Each number is 128 + 24 x the weight over the matrix's rms, rounded and kept within 0 to 255. Layers, rows and columns count from 0. Numbers have three digits each.

# layer 7 attention key, 256x256, rms 0.149, rows 254-255, columns 0-63
138093146161126086146103105152126180126173110109138119164139179127173153108126116105096147097117126152133117085183088143127135128140138128121136098130128157158125130145127162137142122118136083
078116129129113123130114131146118163130128100118104129124119135130114142163122157141148115123163127152181095088135120120115120156131127090156159139149138155087144097110097164153138114125065111
# layer 7 attention query, 256x256, rms 0.151, rows 255, columns 0-63
153117123143125132114166145106161101166153097118138112180135130180144095118122107118094117088139135083119148154149159098107148089143095103109091146166095148112143150121085179137131124142137114
# layer 7 attention value, 256x256, rms 0.186, rows 192-255, columns 0-63
145109130124091116105161097129084148157108128148102126111093119111115119094140098146132123167097115127134105177141098137114154135132106151175154116103179124151130155137139173142126101116100114
100135133101130146138128148158103104127157162150142134152127132156145125150135143098142122124097149155107111160097148124133123100085094151137130135109139117120130132166182128134103131113156113
128136089170106128117112126140097130150102136080145147135141150117137145143116134157124137129079100122115135139129122114141107161142129135142121098143141119108096133093077149164139129146146139
153110165082136130106106145096101117112124148154133138110095083125132127167122111125089127114132126109161056135109092144138152086123123132144111096106120124145135104161170147145119123126122110
130146109110183120129131158113128153116120153140126115095103111140099131128102121138138121126154131115127082113141120130127132127089083120089142091124154131103129079159200173134090141159124125
141113155151092096156149123156125146133121140119130133155122161146144131150117072104130096168091103099136101150163156111138131082132137169133115116124115158126145130145158149121089143124149114
133131109086120094115137107115091144137140156154091111132087135126113111139092100142115115137127161151115100060150105131130129130123132159150113097086155105117124123192171132131139114163096132
143124119114110085115127128118119132160097125141125116135142135132134095127125116118144118131150138131176161124148086139126115164143123128165123135130118116148130152107121129125146107126170144
108111112117142131137122118146141130146139109122175143150110119127111069139098131137147117155113133111143167129116119090111090134136150130128120081153154109136143148140107118108140087091118112
188106155066124129116122108117114146139111124110119139115104122123144142140142129149111151150131126127090129138152075133121151117109124136126153189105173119158135125140194127130146116121122119
143125115136143101144118135119146084123153152136137103112114108119121125092147117152080131146175097132147134123121120118113162106110120085109123132139095149123146095115159112111126135109160141
123116100139110100119174098156149137131106152132133100157117136137110095112140139137156123157149129158145149154145150127160132132138136114106110113106119153139127127092116155094124139132104111
136103129113129081161108133119137147102121137131131096095161131103121140187132130137129116122131157085128162113107085115127144143144143133144113113147127114143100142134125106125108113090134117
138119141122166155129122110124103149119126136135138131060102103120120148103129100134124095089180150117121098113138079155097165104111139151128105156075161127127142139138221165101119146158127155
138094116106128133126135098115118123134108141109121144098107142157113129096080077137110128125121164120149080131149140143108103141115133158120097124104153111121144101166136112128130130150104136
086161121145103102144157148127158143135169142122140101163144131140110093153116123124146102136144141119103141122141126110111129116133133099118134171123133131111132116138096106139126132104117123
119087119094121139145138108127124133141157119141120127127145135171161116147096127143132107144130123112140175151124138095125146122151132132142121138128117113144088153113150141095118114109149128
119129154166138150110100099144105154141171141151119174145120123141139121097131100098142153111117133131165164103123117130122114084150127165175124146146146108142075135114142138146113134140111164
157123114132139109152123103113118147161154148113115129157104136118143158103071098135116173099106150133113146127133130135170126142122118163118103142170102114136100097120167139130165124139133164
117142144118154119111139118167130132119144147159120125143101136101123116127135124129108133134115158134110130139104160155149118107130148167133141072127114126135112140119101149093128132160138148
141113132157117152149090114162163115117194090149108148145151122136157129131120101090155123126119164143153140148101147092144102134121157118137124134143113106139117127132062110165142122137136128
127113132134156125160128113155140132155115130128129162111138099140150136106137167159123151128145155096097105130098145132112103141163175105127151166133161112121117133144074120107128138151125137
150137107137120127186136100116118163158113109128145128133135130130096121123121102138115152132132144101101131115134140133152089148111106111123124168153100118154111134126112104107136123146155142
135122162103134162128139142127120160119156131152109136098094122118103163124123107099129103157120144134138129126122126127132132131137109191156126090111152104143134153171178120118110140144119134
146132152114132093088115131089135144134103106162132156143116142138166131096129168098131125136096127128118174118113150111142128118130123133131112116152098147133119121128099104126090135110132143
112154140137158093087115105137104142123136122137125119141145108084120118106115136119162128117102123144139111121151143191074142146198149116113124157119134140092094114130085150133111115169147141
140130130084135137137134101099093144098126121122140119096099097100119158161130109142100133113129135128084068122127129161127129155094130136113150135089133147121140115141168161108142150143134131
093118103135150100114127117151106141130142103105151144101176135114130102115138145122123165135114118142128142157154114125159126162152124110111121174165097126125102126098114148137123122112161119
134121117131121121120121128159117121176106132093117126130159150158125116131134158115148151158138079102091115109109125103109110110123133117115144096108150116124143140120148126105143092107116129
108152126123122155130169110116129129138163134121164121155114131124124110130118128120125101126114164144116114135139139131115110113120129123177114140114161103104140130148166146094117119144118123
161133142122130101127118131110145166169157134176118145136134147095111106086118124135107119113141115122166120130139139170144148137120155132145049124130132105138127106116135124173119166123145166
141117095128133143144140136114151132123102114119138136124121121102129124097142136159107126148141129112119158155181146119122138126120145162097116143120115194113133080148179145117084128120134123
128096126161120154123112146149131126107140142115122080096118116113137161156106109121155166148127131143144126126112098129120091135126141129129109137134117099118105145125135120154078096141136164
137120105152125139127064119107091137113140101128125103105144147107138168161163165150127138166126138115112123121109144136144126170108088146125136105097113158118124145146111134148123123103126112
121101104096102103145147116110117144105133127129108096141117119134107132124108111135149132169169158121149093150174101140143113128125111124123119143100118129148133117164172136099121154152117130
137138104151111101161097133120118129122147099138134136120159121132111134136109155132138098137097098106145145123125109137116125133128107095152128140137148112104121149126123118108097111159126114
101127157098145117139140124137103178104146113121137115109156103144123117117128122135143147137136142098128095144119105128122144144162130140123107114127148135162131141163177106106137158145110137
174140152126137097154093127076146127105101113153131136135087138106137113133127101112143149146091150137106120139099142140121127161168135138144130099141134150148101117128126153140107178161111135
154112143120116139105156114161173153132116142110169121137070088105099140124125101129065122131186127134123118157154127148089153055141123138098143147090171139138161110139177118105118134129140112
158104120129121125127104114131149120096178066150105119147176109095101130141142104122113106139146155137167142103139150132145140156166130116122145109160068114112129084143108134169137142129158125
113118155096134106150119120107096156127103127089103126132093137131139124096117112088142148107146113113100124110169121125129104149144115139123114116130144106148136145163198101092133150159053124
130182133139142147136109148127154122138094134146132112112141110069133110143111155147169094123131105147137165108140148149107132138129131098130155156144111129095134112100121138127110112122177114
152106134122111110101152094133102105123119117104132094130116109097126146115139137103119168169131134122117106119148113133118107118109137141140124116105136093158154150115130116140160122128121157
120148119143121099144148149115159114098158120155126110103185108147122134132119120140122114116145135132114112158101150111161101129079139087114146156122112158118096096141114106139116121120129128
111115156095146144113164104178099136126145130132117137078118098153104095155107102116121141139146148125112106141137130111105142134120155188168091128085158095170105159111166134065117112122140133
120123144130140109081139146126109126110097115122132141107148143133137130099137128098119129115167113132151120116150148112118150151116138126120135156125100147118110095076122144105105115143142148
137072118060128108144137123149106161151119130101139083096124135155095144117132140122102155170150125131109098099143130108125148171103116157129145124101131142149146110172150141102119140166110136
139106163140112121124106101143166115130119093121120148186162120121132109140121172154124124116096113123153143112130169116120100138117118093181130140141072104141090138085036129130122143129125101
147148133142116156117140132113123120160136131137105116137102149108091093125087135135128136147152129145134069102150144114124179089149151120129113146138111131126153088140128139111135127117146132
118139120118162109112077111134120115102186101123125144195134111151145173158128156125165130088168142132118158124122153142118152140140201129093156149137117123102104135116119124118122154105143129
106145147113118130118142128133101147107104154134106120104084124128141121131105107133117138163113123127118067149117148139140099087096113181155165066093177157141128157144170147124130149146076119
102136108168120155138115129137151111144117099104161147131153121139129136138120141118122132104106094083139130114115170109135093120124138105128113139186086117118119137076084120122146116074113142
100135135129082136100099128135129149113125145157124138127104100128125121141116151133126155129080117114127088140132105149134080105098115143152126108079138135158129157109113138096120156137103124
127129147119099157154113139123114151132099129136101124114115157123158146131140132141158155118150106144091119111118102138136077140083166202098134097110153142131139147152155143121083157135104140
175103116096120150161166117136105129146068170122155126055129105148126142112112115126111131147186142167122149109140123115154099117070115190122109157127118157126119087140169101116135140109150160
172125139112105170122159104123106118109120102133105142125108128151146139117137099135142160143123137178150116136113110134128114139104127162144126100132149113151121148160147146118128140152148139
137147111134150129143116143075133120133146127090151163104125106166101127140107117171116093111173160138126113096111127124135135117082090159120104153129121125106104081142171118126130140133154133
118114115102120148133134117096109094104143161111137127113137113124095122117126119134107121102155133140113119146113094116097154097128099097097089108120110147111168092158165171110123097135143144
141163109111138128152126157136184133141143157089137113122169162151131100120170158132147135090087138113104139119097110125130101145128114121095121115167101108148125156111102139167156120094126161
148106135093126154111176103161130179127121121109140122094129113132118126089108125116119163149128157134104114137152098130128129136159132216110121100102157132136131148157186131102105124132108171
142106129138127138108124112132105102135116133125180155098133088153147130132150112185124138139151133130165160164127122111106161120155160121164105149144120113144155134098121134137106117128162118
106145128161149113123123174105133109100170131125137141145148151120160124142145129118161127109140110137135136146116141128104118126121120151136148119137127144129124106169099080142118096130123135
122137135106120115086129122109122144095126101139098124120134138140137102129116141145126107158080142118128113139133102148147116144149087139164160118115147099134095130127164147144134127128135114
120130129112153134134144137130130126116105135115131126092136149158114140110157103142117118121117112158127153168159094124118133110070132166122116133131146132159140101173170124168118126135120145
# layer 7 attention output (transposed), 256x256, rms 0.162, rows 192-255, columns 0-63
141111115135139145153084131135104134138108137140140110117163120085157153117134137145147146146131157133152148147082146120150119117115158133132154143083132130111134139123098121138155148184147193
120150126123118114137087145124114137131112101083107150129099119115117133125131144105103097126108128145095111146178138109128167130129175141115128157103128106131196134160050125159132139102133094
112137111106128142095121115137114118128125156125129117117114154151111137093123156164116098143110140134135176104152117121154149163153110159130155119130101157074142152133095115141113091151125129
148082106116123137134111123145162159149132116164099124108131145116157145134088143106094151136148146137119142131181138114136158139122108150123100126054168126188137101100201122111109135127119119
103110130127133166141122137157138108118119132143123121141115144110170125139121130115127153137133121110119109136151160128125112106138140095117121100118136137102156116167164069159122133082115209
120146140131124093135096127158118147094098131144152161115116131105137104139158106135116136119139148148096142123148134147163129150107115074119152120086080085144142142109141126148164112144159094
102116124129124077153135158155144140126170159159183120103161166142146082132086113118137163105148117147131093114128123157130090135152118137113129107137111094134157102144138095113201173139130139
118132102154115139124136132102145123154151108163107143137081143175173120112100161111122143114124128160160132154109099157123139116137109143137095155137128121112140129119126093139111152128138105
103100128139107130150149118125143144159147118128113146105113151146142157124145126131116144102146107136139107099132120148140116149128133106097121144163110131158124123151132122149148142144124147
129132083128106130089154167115104144118120121116157126096092152160174144118153121091125137130151118112147119119131121117136133128150147152049121114121147149089160108173131179089150135119129156
155168127077114115136089112120122174159143108100133134147158106137124168151144118134157120106144117109119176150112162132105099130149145110142132139127137077134082083136099114150138147096154114
137157144136109120093102120066106093153117117116125121143137103116116141120098134110140109070125106144113167127119122120128141126196146128165161092169122147163139153132108108133104113097130110
118144135114168120126057140150088129118117128129109076124074132111156110120143113152116119135120082121122130090119160143115130104204094149131095129151112171124091111082137138141137134129137144
096125131113115092146153129165099127102095117151131074116113126126118136139151108120118129138101135141061081177111170178121124126115119156090143112145166132173191124191165123178161151140155153
112163136109130106141156147159152133144124111140134159124107158145123099149117183114153106145140121115134109111127138121129147132108144143132129135111127150134138167166139092132143118159138146
155125081122137137123109129097120123113149128111128106116154186118145132154154111161155116140121120163121172143128141135128108128139140143120169147176146106133199129155132077103144128108152121
155144111119099143160171136140100112118128116157138102110101154130100136142150107126078127139104143151141123125148118163086089100125130156124121132130146093123149108122095138110118131145094122
133117147148109141150130107118136128104075101145131117150110072146104128127136155145117131142108106119080140152123143125122114127125087134089102113106149111128155096118141147147129152143147126
065102153132151126113117124127148089130160132123123134152132101113102133144122141143148111138122154153165154140142127142112112112140142159116140150110117127136154134117125111099138119138154130
119092124155104145155155139120115161122149111125121109144157135154098148120094121108121147125118148155124119139134154137129121118151152151115152147163128129180142142098139124110122122150133141
133113148158128104130123131103144135114085120075107136136093127095152107172132160134111100151078136135125117130097125129129162142137104138137113121163109138151087115102138135165092115161123107
143106109108136145107127144111179118125124111121119125096112116167164111115148137074171083135118113147129121134133120110111100182123147124116148147099146136127136175123154117140117105154112137
107101140132129173124110161136151106129138121120136150130115117142111124106126124151162147117092128134164091127116119115126125133154146111085162144165111114126113120129125128132131104137132130
149125100154131100111107137140131131144113168129135160092120133114149130130139142101141137133147152137132148125126176146092098125093119102085099140120121163134099117084166128153141138128166132
119125085148144144111149121178113121123133130127101159114135096146107147091096102111131144124128139118148147113138088145145153113128155120153117153137138137112131143086104163149139114140150128
156106145152123114140113133141102127139125114141122161184112161143118146110120127175145148105167142125121122115123138144160158115079114141162164152174158133146177141125167122112131129106112171
127128140139174138139118145102121128108134135135161131122142140123132068169102093113154136114115075142153152119145148068136100137156123130106152141091128097151129133115146115130127115113079146
133113170142142132091110158141095120125134138134119120139139116148129141138158107171159117160081126113116145136148107119119134139115140127099137116115151122134131124101133143131137138125125171
133105112123116126121133118129133141128191122117125190127088125128140125142096115131120157115116117121145090131119131106116084131091133119159139128127112130147123090159139073113130135116139122
112150143141137099120119120133149108129161142150128135154113145070115132113095140122122122133137114174110145155141163166120127115103103118130124152149138190105152080129109125131156117113128135
142169116144121140153153111173139086093131139141139122097117123103134138134102133119147145147129106132101166137107156116095130121137149134141141119167126129152108149122151124125108098153128111
122151167130141120130117145137097126144105160146114157114106109141128154148145100110111128136173129167093136094156137112136138154113103144159176099105110102114136123124102138125133138103164122
112146134138127089117107124069139110139140134123134147121116108137111106097154135151083111127116141157113136132124105142136145135127114123118126137136125178146145074166184111153110138126132107
144163132145165112116126085139125140149111158132137108115149118176122146151118103115137153130125102119140114094123115103138119121116167116115147127102130122107133092129115139132103111180118150
130164140117144137156101128120100133150089107089139130108100164119126124146095132118101154125095091156133106126109126117127105144113102128083123151141127078166098114171158118121133140106127147
137135120140124157128117132119135151119136117096118110128124144115168119123120169165100138127162092132114166136094114125124096128136164142131103136136075127132114120150127128132157152110140138
151068107138138144152095116116153087145079140154145118090113146120140092129132138075090179118143105101132173112112130147102148117100156173111121140173131093183152147159166151108156106095140161
142131155122098139109118121112120103147130123172128146100131071099117128092113152154147140139152135150097142086117116124112092128160130121158141142145125109109149162102093135098160149129093091
132114106136122142133122155126118160108113141128097152142121146128132123104139117090061089139116149129105156127109120129120116118112128142112160100121173132141082104137114133105143120175151134
084124136152154088123109119113118154149123114128112135136130182126133152170152178096117165105136136145130131106150161147137139180141149103138107111167129133125068121105125101122085118134145113
128159102129101156123130103120166075141148131153149109123122115126148112133138143116109135099168120110117082120112131138110145114111085125081089148119159109132135147148147099117140156112114159
127160099127130148119118090159134102130151143113145129105092137123155147126168120126106120143137124145107136156095138148102119154150132132209138144166153165108109115110099123094119109120114121
129132135128092099118103126109116113109136131100112149090086104164128145132108153153154118129160104137108126128117148113134145130147144109126131149122173142136140124135116149135132149162127109
153154122126180137116165142129145132116118154155140127119136121127116093156101132124135125167094095106104145129148139130133079104144121119131123109173117130155147083141083117120151144139114115
087088148130116127113127128119144133134088156127174157132133110143171138091133140081120131134081075177130083110077139166165129105139136152091117119150131106133155123150132139131140152140131176
129138134078138143133126115107130142123136072140120127146109141143097150133113121091150175142109140137125167148133093119136141107128116144118117110163111106117150148118125140156118124125139180
140158131133107154105103144120106123122141129105188194144131139171145123153122102122107132159142110120130114118143135123099134124118148130115122104118105062122150167176135114147111149121132151
103127125136113122090100089091121172105175150093118069104077149099089112106137168118135115105076138181129093128103102101134155133126137096126117104134127135141124170079130141124080135121117100
137086127073112123147152140127112157139115099103155183124159127130136122129123117148105138140113150127133154143138146145125125073115127151140131134126115119150104138109140113116116152148124110
106149121129119104102137148096105128128091132155168108132147120156106130135138101124144149118096133145137120123106132139137133137126149159142145116109135112114131133124133128133099099108064140
153103130130119147176094123108145093130120144119132131072144142114132102110126114151175167113120111147099123110120104121126093142132147097118114131070147139179113107174136139117179139145114140
134091100126157151166183128160158121098176112155117111104110130141088098139131131144112107126089100134153138125157124166109134134123098121105138144143111139141097126099128106133084120141143142
133155146141112145118144102123124128133146140112160123106086119126097150116122167116170112146132109117105129128130096135114128146115109117128182136128121100191116105162119106158132156117126120
125151133160155137139124133145123167122102143173179103136117095136130099135109142115088127159169147147114135124157115099117145128119138127135127113108111100104135168161133119100132153100113127
092119099106116125133121136154131148128126110130127129136103103165139095106142169104141123138129109124164162135097126163118065121162127148102101078111118121114143153142122131128132133135139116
106134161149112148100063138155142105124089145136135119125158132104119135120108126126131115138170138115134118145158142126109156107123144145100125177118093139133129132134115163117117168132133125
113159117136148131117131121117133104133132076126124128149125136111136170175106110080109140143106114160122091085132110117132109102128136104170142125112144140141140099139077082137173133138115074
144153119108116099123119130110142118161096176118120160143123160125111113139144116141134102111146109131114165137132119158147109128122103134124144158124144102136141115145177106159182145115125117
131096121138127127111126149111140102133172071169075115146127128108109104165138167114074117134134126087164124124149121160138126166143114100147142122172120139080144150162104139121138156093128088
105131135183140100155112137124054093126105130121116139128159138124144123093144157112131158121108130137167163116150146138078127122129073156109116137114101080118127148143174149136151091127137146
104115131134140102142136141138103126123115133126164156132124107110092114146128102120093124099105106148120150117108122124117116111175139132084091130118120148111137091133106145123150140128099137
146128126156132167145122123092110150143131124107123101129132100141120138147124117145115121104110150098085128113146122191163120144135132152130127166138105156117167126135127133111145184145112125
152140153130125102134100143088117120141131125146163166155124127098156126098138144125136193135114162134162151123098138120087107128133130130107121079112122085132138089146148088115136118133103151
110134112159124098150121166114127140102135129113144158104103137093118097122132077105114119152149135078143130108135121139088119112105158143063096123105112143182147124152171143103158149117149103
# layer 7 MLP up, 1024x256, rms 0.166, rows 0-41, columns 0-63
116125103127112120133153177145135122127129118128117112116135106157118114116111148118151185137112139155110124122143102119119143103129102116159142105126132081134124102147092108108098131146121123
062119118110147081110155151151120112156168144156113087124137133128124103140123120099116159146113163114108101097084156109144149133122131103126157115132143124192150128128118142148129145140105141
106118133123130139165077125129144092139119166155113131175133130152104137104102134152130117104134129137138111154148166121090131113141142127109196137159123170164151132091130108109137091114078094
128152107096172098114156162131109119145141120089102112117126115106128131130153154139120126103162120117143110095129123103146129148154172126120151145109139129085086094174092136115083140104124085
120137149085147152131111139116104128137121103108090123183109085120162101113162123092090136170135126103115168129160114126138122086166152115134094127125134156111151114130138157120139105108110117
144120118155126086152141150160116133132114141102134110127132154107133108161146118134153094115135139126119144120143103146140177087130117110131139081128113130142109130164125092142130109130101109
150091154130115137120138127135138123109128130116146154098118135113092141148138108109070144143132167163115136118163146146152092104088178148177121179124161121122114129139117077162153108159126096
128119150174164137073120165136157132140161130140137156082141121132101122131081153106086141101143120126121159167130121129094134111134126116121114117128152117129122145145142150125131149106133118
091132121116141141123154127162135137172150065134113109154120141109147141177136140132131128132108123132109114152130112117149091134130127132131131158110138148162156145139143166133088154126180103
125139156145118118114101143157139117151091110087151170115124131108167133150123185113120159151146112127101140106113108128148114151115149107114128153126147126128152161114123111144141130100127151
181136156134134122128155163075146145139193177107127110126131123106158117173160138133131086175138105124099095140128132130128119117125086090176111121096153102157122105125097113158144104121155156
136114118129111117099167104129154109113130093111109086131134126132123113119088140117111138157138104101145162124115129149153122118107140130119170163146123120134143109178126147078150132089114132
162102122134158117112123132109115133134160114146132086133123128134098110125102124120144133094111103132115151099163078128095118143125112118158122134108140124127126101144124148131133144106098141
139136147120138145096142134175114094133149159105098129088138087117050113166139127113121130126121102110112137124156096117162145131127087199118116129123175087103124133123142099076159130100144122
123117125106097188087124133147152171133067137145133131092094110110116139143135120138109152162113104099189158091160118149186167116123128111150062143137104086139080109119108130165136140098173109
109115107168085120131129151146122151132190081101144132094120125135142130112138110102098147147095090092120145134103148105180098112118145125129137121106111114081138153155118143110105110160040098
144135093178138106118148167181152137114150145113156111079126134119119082181126146110150140098113143128132141124120122123064124149112114136107122102128119134101160120100103114143118144164108128
150122095170097101168117115095127132135174141107109121099140147112137127113078115092117159149109094083128136093120108118142141099161135089102165146117140147112126099162146130102114152144130127
155125118101141111151115100137141109141116160103108097130129085143125154144142124140138137141131130129111142117118124146135172165098075175144127128138080142161118137119131149154161135089131066
190155082074142106104102133113160092092140135124129119159140119125151203059139151108084113134150148093082134124170096133093124138090157157144133126154109104127127091131067134105141144085116075
107156110114151116057091126118102094121115113137065125075080104145094127132079122132119086106104092090100133124166136195143145117061127146123188114132145159138132153156119120163114115162079084
135143116147120143098123127092137162111133088118137109166131106171099177114126126143126144140105127118139113145142123138147145115124111119154156122075126145107133102135136084116128127112126140
112112124143107170138139157100157117122118152107105143143072128165146105102153120124163130154161141167133125124138121132198135152153161159134127130132105130095103119108119193128124131125115126
136172132117159083138103156093114122117105117140113145134083119127155111113082143138102154154117114152175143135136102128151114127111162106149155125100141119120115108137088122117137122137133106
119102107095132123125121145126183113148146085136136093115132116130115124154109140145140135131123126143133144104128100096141100164148101142191095146144119078105087167092108108128132176128077139
142132148108184148122136141117134086128153137081130091127113144149173132141114124135076105159112184090139130108119131125137134114132130144110169095160108176122141096105123144112122134136145106
133143117131133139103170125126126139109139143115139136107113158151113173133106126118152163135132120165144112127142154127124128122177094153094136140174125125143117130112139124118099102218104112
164156090100141077144097129138111142110086133154086101123160127121163065100152094099150149164156176095141110127112091132138194119112144142094093070189129128106131144106082131137069127153149036
152115129087144116129141101127089134151162118133128185122122124206117126138112141097136156094142174110207092118109124165092094173157155171086137120097112124150132151131130147094121110143127140
150122102124114109088107127116192105115121101114132108106131166198115103105137113178115100158069112130144112143095136131125151094132059168128098158116137138173093123130126133064121134133137124
135142150144137122144102144138152123128159167138113088165149136128109156160128126120128136147145141126158105146150144150163133101138117116134100121128142124137088124157141096117149153129102129
151102105140141168124147144149128137139129136100104151081152144164111138115130131150086103116146114138122132134130119122146134138115109102149146089159103132143132161110127106138116136070127095
185140141105128126165144141154186129094107138140065134182118126156171083144073136133156149178129127079098089133141127136096158149141149107140170113146122110143193079107154118109128164156164138
185116095106158110120150136114161120134124114202174121082119120135096133123108126155113113129099101098146097121183119158145132147131112110147100114155122121100111116130109172123089144108121140
122105133120146167130116127107152086115107119143142160103147111098100112113108128105093121130143128123184105137128111137137144161100103133178130116140118111114131088105096147158135167159113106
102109111155133141140133153122098161168116159101153120132096102140148099119155115136145144137136157152103119118146113128135138125184136134171094126141079122136155147151099123118109083050122136
104114113118161174123162102099102154138151145164129131107123102113104124146109124163126161075093117093155141130123089116132113133119160119116127136147102148072128148170136121113112165136116131
109122142145183164106122131143079115120156150081103099140121180080118099117104137137158124153098171121101132130131125078135111137142194079125093143131118109115166157106115101102092120147145110
139172139119097144131160127110153105121107126114118100116120114128146133117113131132140088134078114135149142139120128128151136124130125162154139103135088128095099102131097128156144125135166132
173135136141151125126170124095124134148113184122152114120128137166086077107125134143123149125110097144115138122125143118134163123106071135105165184162161116138119131139130109151107138131113117
169135124171093075076124131116111071094162140151153097139135153110120124164131120132118165155124146124126079130141118112116103128169133104095140131106155126125105101125109157126095150140104147
108150110103097121129119178103122123158142122113139146129137125113113111148135179114114109143114119175134139107125147112159123176140185103195117125144102156127133127121155160101128096101077148
# layer 7 MLP down (transposed), 1024x256, rms 0.164, rows 0-40, columns 0-63
117149119159098144117125093136127146170088133118140152130113090095156128089188125107115127086124143156097134113111133136150131137131133137110164157126150131119093143163108101134121105100133102
096145129134111144116154134146128113128090136114144150118104116135092114092112125132057109126121106087109086126126166120168150108128178075157126138115090104147177103135181120145142117148115131
091147142130148121122183119144157156161120125141138088122140103121112166106143104160140162111177173106108125094124140119116131140123154183138112164162146101125088109084141136154115077106130126
133098137129125137127115120151167131192139142135139140117176086103118125122093110087094138132084122152136126184117108139141130131138117144151133149099143134136124181119134128114143137169137114
148078121124136094117084112133127111116138123138109149135113118170141138128114105111136164138106123163118140166166072076123143120124159146132116135139152131127131169177148133146186107128077099
078109118105108118158131148179088129124074097121126092118072103129127106147098111083133102174174129136115189130147118148148128143149117096143119170128126173152118128125167128128119144127135118
126151153112126123123145118113142138128153112119135109145118123104093115140157102115128112173161125166111148153108155119140098108163121144138137091117114081140142130178155098110188088122156128
129190155123109146164138137144121133108134093142088134072133168106107133095116130128083149170145122110084122157140174109170153137083145158128123145103211111100168135132200129155110125123160151
120121119121141117132124162132132140090114118102157131149137150146084161094104105169096158123116166134128136111115095111134141128147145127150127083091133114123110164111160105151127115095116136
129093168093116121137156094131109116133126155158132100135150128124121116120131110122133164125140126134131133138141141121134166124125110147156169105105137093128157134113124117105148133145120146
095123118106088121159135155128112116154113135137166109100110131125111117127151134186145114133102141131129110143115152143103124118084111079171140123146141099151117109073151121091116096110127144
141133150125112132134080113158128112141115156174123120146138111119101152113132108109144123141128109146058140080140104107128148125114108146129150120119173113146155156136145119125149123118125119
112111171181128093151104125143156145193099173122127141140134121129146123135128121132130157108127121123109148168092124110149103110116114140076168127110118090135149132152106082168100109164099133
090123144136118116109162145151122093182139138100129135070150146156121152151163103129124116085155109147098109153147074102123130097140135160138141116136140084114109125135147081124140117113155150
134144135137097135127116158128117127141095100107111102096111131133122144113110127136114177148108106124095113100143141149115103078127104177105161117091110138115140126108129129125120119106103155
145120130178164128151152123119135154142133152127100178143120154125158138120125114090139137143115131123134136134129130138121138136125117116149162131083135147117120092113128135118153118110143126
114116134145114157094127178153123089162118096165132113112081120171157108127105114098157154149104116126097128151156140074113134101087096164144131152152124114140131150079098150176152104127150065
133115136112130175132099097119109143171140157148136143104151118093166131151125117084137109162088144112145158161153154139114121105135129109155134114125152141151104138054153104079149132132139139
140111167141134111109124123104134134089091118137104103152073059155141130086125126112084111147078135120112150089101116145139167100157144135137096139135118123126146129195106119090134099133155135
132137111161161089124110179079160171120081091088104119127163107112143093113136136118180085124121091104126094092118129125094143116111155140137142113132118101104121083114108104162127163123152098
095145112134144078121128109082135115139105118142174064115153169138134145148121147119106103129125171126126091153144139076144119136163135129122159097159123116155175107108107176107157100098124098
132154128096082085146145143124078090126127107147124149138127088146113144096123127113147102116125143121112149132106170132153131136088104101127146142121122133139105117141123124103117115148113116
150121135144071146123134134100110113089153174165119160121108144132174092126109148134116126122158105122170120070142089143130144111167105142143111126110144139116138118096160127095117107115104133
144122145210139141119127120164139137121144130141118101137115142120133088155100148115115109133096100137117162141113122092071064175137133112100161170149123132121163147115126146123129114140137122
113174088136126104127162098114095123124121106148109123108094106147135117153126143146145139132076122162119153163119149091134134099150116124122152148129155133155134106151105141132115138131144108
119120136145119180165115096118110106124135115111127117155128116129130124159150122140177146104119127129125153093134090139130156085132156119111146116121122110095150123114118147160111097123102101
132141141115107143105166128099126135069131142167120102105094185103137149143145108136123130177144163110109154098093122119088152172120141116150128115115115150128146109184159122003089163124077086
088158144104087131090120141092185155133100108068114104075170139129113098145146109122133159123115137149115084072145185110086143156154141130134100147142182145104100171118096113109120186095107121
133114133117122086140150128168132093139183137144135137122151074130157166133116143099143158169131145131109144129114160143133093123125137140085161117155119140150134101117164110120158130133154090
102112144087100134088160099083118104142115094113108108156126169142148134092121143131161159132137144137124135074114093150131135151125108140112110110097194116142129142121146161083137129089126118
126160136094100108163112108118137126147090145090128142107157105161114143154112119128117131122164103147126127146115119130129157135113133116107098154107185139133124135160155106143137112178099105
111109096147108147115142138137188093134154137159098151064115106120105133087170124145119094140141161117156152087112101129138167138080101120137109123124132100102130116101146136145141126113122132
140153089115157136105108144131203170119127137117084114146115123153148084138121103114124128122117141141164123106128126137156146124153102122122084107111124129121132117124076183129166115173114118
101107116149116137085089112117150084124131160082130123111093115125108173110067132137135109159106146117145084126110145161154144117120105139135067128149160152125125108153154143145134141106165100
132143129162104133164143026100114132143128126140098097164132142142118118115113121179116108179143136119126158127130129130172113128147151083102132106138145160113116129119145140122116133141107124
118139141116155141137144102114153133148120107127174158094102099131131124091123117174140150111168136129128174120163127152130117129131077117126110173127165139103150085128162100162108096094124134
140182162152139161129112122144141112166157126137103113107146147136120138125146124113155128118127092140133178161103127078135142157063089123138097124119150147127123118104109123126100130127150105
120129094092090152098123148123115116154132147141118121116154139113097134105094084089130135168094055116136097125127131116137083100143143070122147102093150130102127152109091120114138122138125159
099154189125173120102119114122121130120105106128132132110105140095157099046100107126124088119113132103117141129127158145113107125080121139139133128098144125142133155129165135142110121154164157
099162129105133138154115121124096130192151125130148107087101147116136105145131129118129112136072120162132124117126097134111121112121090092134143126125137136123148123102106134132109113149096116
112107100107157123109132142132150123156170149118131105108125131131123118107131131130121133159100131130120129160096141180105151181126110114152106121104117122155166134155120160128128120109128148